Weights of a small GPT-style language model, trained from scratch on English Wikipedia: MLP 3072 GELU.
Each number is 128 + 24 x the weight over its row's rms, rounded and kept within 0 to 255. Layers, rows and columns count from 0. Numbers have three digits each. The size before them is the row's rms in percent of the matrix's.

# v: layer 4 attention value, 768x768, rms 0.0295, rows 659-718, columns 192-239
# o: layer 4 attention output (transposed), 768x768, rms 0.0241, rows 659-718, columns 192-239
v659 110:178093094143096122113173114150113133097169133172136106126138121160151102124137131169211106147169165156166121162128098151153083148145146139141108
o659 111:119107147103175147167129146136128103172130145171114103148151160091094102139145147133105161165102134158138151134078096162146111127157151121151111
v660 110:112122070123128090148104143127133126100121133091149114131114122165161145139119112115134127106104114125094161167143106152128138120087104143177144
o660 110:116098130118135160102121133120182163074104154139098118140088114132120084150119079128127102093139079153106147131116170106116117107149147123128110
v661 102:136107092100171122145144116121167123112102126111141104120143102121148106134099125130142129108111157135146158130142107115170094113110121078153165
o661 103:146117115162095159125153111119124117198117116149133107100126108107089153168130119153124122136122132122129133107137201151098137095153111130100165
v662 108:123130115140129132104152143101112132141151088121114107141171115143103104083127116121172174128097145136117193126195100120093123159136150112118157
o662 106:090169106136155119109147090085119108105129125144161126130159120103090129137148110099141144180103106180094118100127143092115140115142123162158101
v663 106:098128108128075117086118139177086089143113151133069095123166151122129125139100117155153137093137146145124090142127135125137117137167144090153140
o663 106:107136105133126161159141127130109173150136102152102152110112077117120110092125139163096096163132079151117114106114077107143114122121101161136125
v664 106:112092136095147127151121107143111137144115150108172159126136126134100141123141128161128142166122155140131112137076153146066157139104089128184121
o664 108:154155177158143084134131140144135106109158129155150160144147120145113119076125110128143185092115135127145081104133139135124132137152126129136126
v665 103:078139146126145095093091190201127093067108130164087139099137115162089158127088142142145155149117120125152126120115129115100089134144178090110119
o665 107:142120156095113141145130135137091104094131131146140123148098093094165133122137128166062121103106103070128120162117140138158186153143141089119124
v666 109:161119143134097122161132178152100082143097124092114125129109110153132116109136137154129091167157114129080144134141104115092147109176116115118158
o666 109:114104154151117145174124117117148121137131153149166107139145133148130160123104162086114140151128137103116105131143110106117145146135151150129140
v667 101:118139121111168150134139103111176135151140117121131136144160164144087069132117110125081155136125114081100137157153136168091143142095096136131144
o667 104:147179110109144168113129110104093095100121120095144115117137103094132154158173136107133135077165121158085133097135127160107166094102092131100190
v668 108:082119156092143128145140141163158135134080138132084132119136109140133117098133140148112126075123094114140140104063175154118143134106113064130152
o668 107:137147146109118125095147090126133124140124088087165188152133099085090133101148135135129088157122094135131123127149114109134120117124131189117109
v669 102:105084095135109191122134134109123144111127151124106157101165106147130093096116121150125141146156114128106156138143141121106114148132159103170177
o669 105:116119155140112083132118120115135144134092095101158174142157121117142106145113139083121103103152123131156124125155098149098149152118152100147121
v670 108:109114119158092169103115096116145159129203115098142124150145106132117168143114126125124077129149110134114150099149077132145106097084099112069133
o670 107:116104101156172146154122126110139111102141129106120107075121114151125134150155092139110124165105156113076125083145147153123073118107105093121153
v671 111:078120165141132123160170139121140168119103095122139130145165146099124127130130152169092125151100097085120128119152129081174121142129160138097133
o671 112:136086138101105135127126128144156150062089138128128123139112130123094117163149126158161110149146135120126156089135147117147156133114113126105108
v672 101:153103103130119087112127133149123117122120143129133117165157129134125086114191158153115155111109153106161154116137103132137171069098171150123156
o672 105:128063136180116096122128124116116100132106110137109132174120117115112129133141168129136123089144101128178155128153171117129121131163110170153193
v673 105:147125167155100128178118114161111133126170080120099148109132152128117107197097143108144071141128094131104118142165106128118112108168127093120160
o673 105:101132122165126138171120168121120119122103095143110125126153141149152148129137080108122150112080136127114166155154096160121114065127166119078127
v674 109:140076139140093085156120106161129148114182079147140166135150123137158093120136188107145141168145144136131165166096088124113128134114172133136108
o674 108:081127145113126106105134129127187102108147078152118092157116141112156128149128135149144132128131140132138148112141125117097109133152146146156116
v675 105:117140175125108096111120136172138130093113120118126115131098125088135139079140137083185146156113127144104150164153104156118135163135132157139135
o675 105:092159096112166142146112109143131147110113180140120148138162120089124102129087119132124139106098136129147141160115090134133118122119158125143087
v676 107:129145137105178122106141156163150076129139127123204095150109134162182118096131153117135122120133145134092145168109123102117126104155143132155124
o676 111:123132170142127099123177122112147085113131134128135118119095166143148121157149113113180123143138127140168100139095139152112108141149176167178111
v677 105:124153133093087136145113122084126154144133102114149176167154107112133184117106152139079091135131139148122117150118117153155145135169109154125083
o677 108:147121116122159127116111085125135126109158143110128123101109099154157139105100169099136115152130161115110132129164101132125112126115089133132111
v678 106:163144130115137171105136088133087120105130139154160129122129118155120081135114145133147117117151109155159118149157157100155103142096113142127134
o678 110:112102110098145118114148115101132171100109121140114099155121110145115147205161112129123142163123104160091148144103124134121151130149090117110081
v679 107:107097097197136105103134147103126138134166128136127181123098148141140131155131114116131080083131102137094114134166138137122094088135109104120163
o679 106:112120104133134161155125145136185169123151115136154130125108128116116121121139091145145145118136132140125119076133123155115088162126143119124113
v680 105:160105114096125165110133109130133105154108133152160170181114166119133131059174099129119124109136167140133123086071138132119092130127106151119120
o680 109:128145195137086121120092131144190127149102109131166075115150161110141114157140146128098143163104110177149137098084140103150106124135122123142110
v681 106:173155130094102146082118121177095149111138095135164124133083127134088138097107145165122131133126118170124084134161119183143124120095133111119097
o681 107:122130120131158115110107110099116122148137146139146112139135113097185129120156131106105148156130096104140130087136134136149177118159143083134136
v682 107:151122069106062149101132113130102122099119105130120141122141122118084148113090084143098134134098142085123108123125103140085146110124161087105141
o682 109:171111138129109105134100116152108147129141114146106114146108128109103127083135134116103180124163124130127127141141128105119125162097126128097129
v683 106:096113177112143142130092150096119130158122127107155136136163161052137136146131127143150148138162148083115098107131123121101097191123114122108101
o683 108:122147156109119142135150101139122125152133152136090137132135163151136150139142116099109111096126158113150144116137095147108175144150088134152130
v684 100:155131116137123137152109170121116111143125112130124160132115122042102159167139165140158128131129086095133129167147096187094090135150175160121117
o684 104:123097107124127182106111109103135141110108120119117159112169188155142164169127166129102127148130128067090102164175131101099124124128158137151143
v685 105:147143156130134147165114132142114113160139091113170103139143129126135131131100165116120133167073117120119130121126131085113163156119162115148108
o685 110:094134101067167119095104128145121130113114124091100103094153126145121132156135108089129148105119109126144132160137162139121140123112113121091108
v686 101:116106113132140129115129132112095149137159155117130125092163138113139150184137146129134135154167146164106101122142145132166134102113128097097135
o686 106:147122146130093148100128110158080126141132138157117079121132099120090132114151115132115120167181116081062112154115170147144115131122151127186121
v687 100:134116114146134115159121120157134123107130122127090122105112121160087170133113118181109157146193148136125125132111113152086128132139140117123113
o687 104:104154128186148150153139127078111169096148147099163176077135130124116091125126112106126103156130159108149128084089123127159123106147166147125164
v688 105:130144117127119119105137138118101092115113155134115131101134182160118123151110121166077152096114102147127104190078146117124124144084109139118097
o688 107:138149102167125145126133119102104150127131087145156165169117089091135094143113110142127123105144117136133153115092089116126109158120130156132134
v689 104:094123183079122129136149172152107159158135178117118169130138107154103109132135111151130168093102114146132124164163104117143119156154136145120121
o689 107:098099166080114129094122130135158168110133105158084129152203137125152142076147134144150131138115124153109130112120144102135117150116126122121135
v690 105:122115145143137124150138094109101153161086109149133153133139119125110076104136123144126121123182112091105137166152121119140145162177138134113142
o690 107:114091129113164125098111114138123113124112132155103109123148120153130118091145138145151102133161190147120135127138082128168141150126121142115120
v691 112:133114155144173149186160123116170115139093155139117083115150176114141142131137104098121095125143117126160120131148139160136061139102124104101116
o691 113:120135162145157093136116135193115156149200129113100134129116142139104133150133085117123100153131123129160123090140110158111115153166114144150154
v692 102:126105100147109148137102155163115148104105157152155137135127111117122111138101118157099096110121120164092106161146132130099128111158085114139149
o692 103:192107084135128111126145128140152111150147141132116159138155109183134077142123121106122136109133120119141126109139110139128167123087092087127128
v693 106:107117139109133134125122161119146167092107131104115162101137131157139093130136103115169117122159133169133118131139114153137069158103170154144137
o693 107:095135127135093137134145130152112128135130152140128074150162112119138115117148092105106119148157149138123117142063116151119147126151127088108103
v694 109:096113120141117132154106132137136178114138118142107090103141138167137125155113123106106132133159119170132137141110132118136119148119132146123126
o694 111:164128164121103121101099128125132128131119117119145141091114103128148132130157136141134109107130140135156146110125118087143132147099146173165073
v695 106:160107121125167134118114153161098174127094075161124136126120133154155106147133121197126116130120127112145096128116095195167165129112139086114143
o695 109:159123125173096127134121162121196125102150148140118098144111125133133149137116139095134110154151131170102163150120150160168128136145128139136100
v696 105:142145078143118074135165120134141144095093134157113119077158188125179126147148105115128115152118141131130120125124128111116111131114131099138127
o696 105:133153112089111145149100118146116132105161131143140140104115095126116104112198129143085106137158055124146155125148089156151166090136152126134123
v697 114:154107078112143126138175125100132108123096111136150109127139110135149112124091111110113114107086171168140154156099144117139174147145088128122068
o697 115:134169132136175138128115156148084117130184129148104154131132086129126101121153064113136151116131135149141144116146150131159169092109116123134118
v698 104:104165119114132125162128128137154108148135122082114138128151120106129113115145147152150147103155107110142147120096130142142134160139184110095130
o698 106:136124137138127155156116158141119120115118110133089155105166102141139047108132108112162114153155097102087123139144112134132082089177118133079162
v699 109:114134125092140134179103150166104163157125145119098131113144153103106130085138152120109155142120109140172139108111111126137109120125150129101082
o699 111:169130157129160124095134148134095109163137107106121133130091122133154111133129143131166101097133119137090135156127119137108147111127134096150145
v700 106:110102108121167145174115086160104146117162123192152150134097128119125146144168097131144120138152139106151152090129125177170152146130122077161118
o700 106:106109126157187140144135181174137107108137160110100106094136134126146128144137121108140126139106105122161150145119155161149142183150161122152145
v701 101:106130150130079142181134095120182146117127140113123110070122118142109134178149173095179115143156093131107111141104143143126102132128122172147146
o701 104:109099123153138167119114132133128116151118150165132121110155149130104125162167113165102159123122138150130145102109142139095137126109146153133146
v702 107:132138118119140144122108128155172123143150156136114123137142128187139121172155120156168108088085109156111163103100105087129139079121097136102171
o702 105:151137115120086126119108121096148144147147150159161174163148144184156137156112172131114148094114142165127105152162127178129106127123119114128113
v703 108:185132155108148138125103141079162154115139164146110111121131151098125135083083161100130120112122114153149126132075144107122140141127110137173127
o703 108:174143064135129120122170132133098085137088140168136120135162151164149079104112099129144139158135096131161137130123135126155110152109143110080161
v704 110:120110109171079113109158131169140134143112177086127132120125176156141130119152132105139128120139124148166176115111137133125095105114107106115102
o704 116:118113122111099134134105108123080113101149098144188106123081157192141097130139119139126157116131125126108111122127101114124134140162121100099109
v705 104:088105076126136098140105081103124155097103078126121151118132134126161185108167169076128101118096142090091122124126128143141140143126115106051119
o705 104:085115202165143089141133136100100146112150139101133128123127148078121148153112147104151114132096135141164164130115113146127102144151105123125101
v706 109:137107133144159117146153169092144129104102162166092148108108156119076117085113136114125147113092103158104116113115140138138101161176131132141118
o706 112:160135167140125161115081108152136115145136119131124089172156163102129162106178098099091118128081125103149120118142079185134143125101104113104144
v707 101:135159142108110146135187119128121164132094104119152127144124084158130099123103147085163145137125118143163112162140170125085155081094150154121119
o707 100:134110151116158162157150129089166185123121076164129175107166093116172142128103148167115113135133120135136146153188158137099158134103172163141129
v708 110:110100126100142106127135160144156132164170105155151131116092097114138129128138130112135137129122118133160122145100109114101152158149171107126141
o708 114:097100106127084115159145130115149119140162131146147128112141113149144180119076131133128112123098125129118107090125132104124108095170167142126136
v709 106:120150131165130137127144139103172139177123139125109143157151159141105145113108122134152124156146107129151143125108124121149115129108136128104115
o709 109:114136185125118122104135141138118084143147144135119156107163174143091164107143112152152152149166185117126149116143120125136144131132149127120157
v710 105:100168136148153171116147079123158104171112124112092138131111155084158111162112127087146117128132100145124138162139117113096153127100119140100128
o710 108:092172123117136110110113148094129131137137126119130159101154131106110173133147100127143114108120121161149116070119134109120144122147162126110115
v711 105:122107148166106132129146120148141082143146129141094120102128139133107130146095105171110135115159145135130117126138123134122100129130136146151104
o711 106:106118126135141157173123062135119174115137143174101141094128108132124128111129128134109126132158114116126177140109174144133130093129142202130154
v712 107:148111054109125159136146139157149148142125132127127139069145172118172141111127143154074120120144116134123094107136140155107136126116095130112159
o712 108:131102136200138142096094109126092122116122143154093141147123147142130135120088153101099131147131084137153083163182145144167119153168078148151146
v713 106:137134116128139155087097119117130090133134093100086140153105087088120130127142165076105081132132142174119123110146121092109112103128144153131153
o713 108:088089096109141136122131139131175135173174149102153142130162126118159144119144145141147137121104116135133146160100132129119134125112140106113103
v714 103:108151104127108132125121161160068118100144161114140121092140117157095179130157124105136139132104133156155143127094129112119135120145126120091110
o714 107:179104140150091089135104154101131157121125111127145191128113090091097078150128182114144068127152122064162129118145111090128117093163119088114107
v715 110:136114130089117121164135115061104106125095116141132133126094141140165080122170126139088117190144130145126106116089129126105117107108093101135161
o715 112:116125139194152117115114161150093124186097165112121126156143130084110132118143154128103136111153092154108158092126135132120108171136131114149109
v716 111:129157112098128117118125164097126135105158148136182125106133132141111128149125173122121117120082065132116160174167147131152119112151109145125138
o716 114:122105143122089145134091138134103138144124170126121086100142135128126132130121138115127140167149157123117112140118140130106129170116169120129140
v717 108:146112116112132096097152117122144158161134106130092154104139105164128118135136138127116105108173105133114102149133138158099184098133125139142113
o717 114:066117133120138138114122182094146117134143156135105120130133123165156112140119094151136144133103100115114132123136120143191142118134113083113125
v718 109:171160102147152123136106095118142115143159133116132108142156173082129115116137130126125166109134108114174161144108122168112099150133135118114110
o718 114:079143107093123103138114099115059131169143130155155117131113106108135113156114178123132138069091169146111193096118129112118133114143129111109169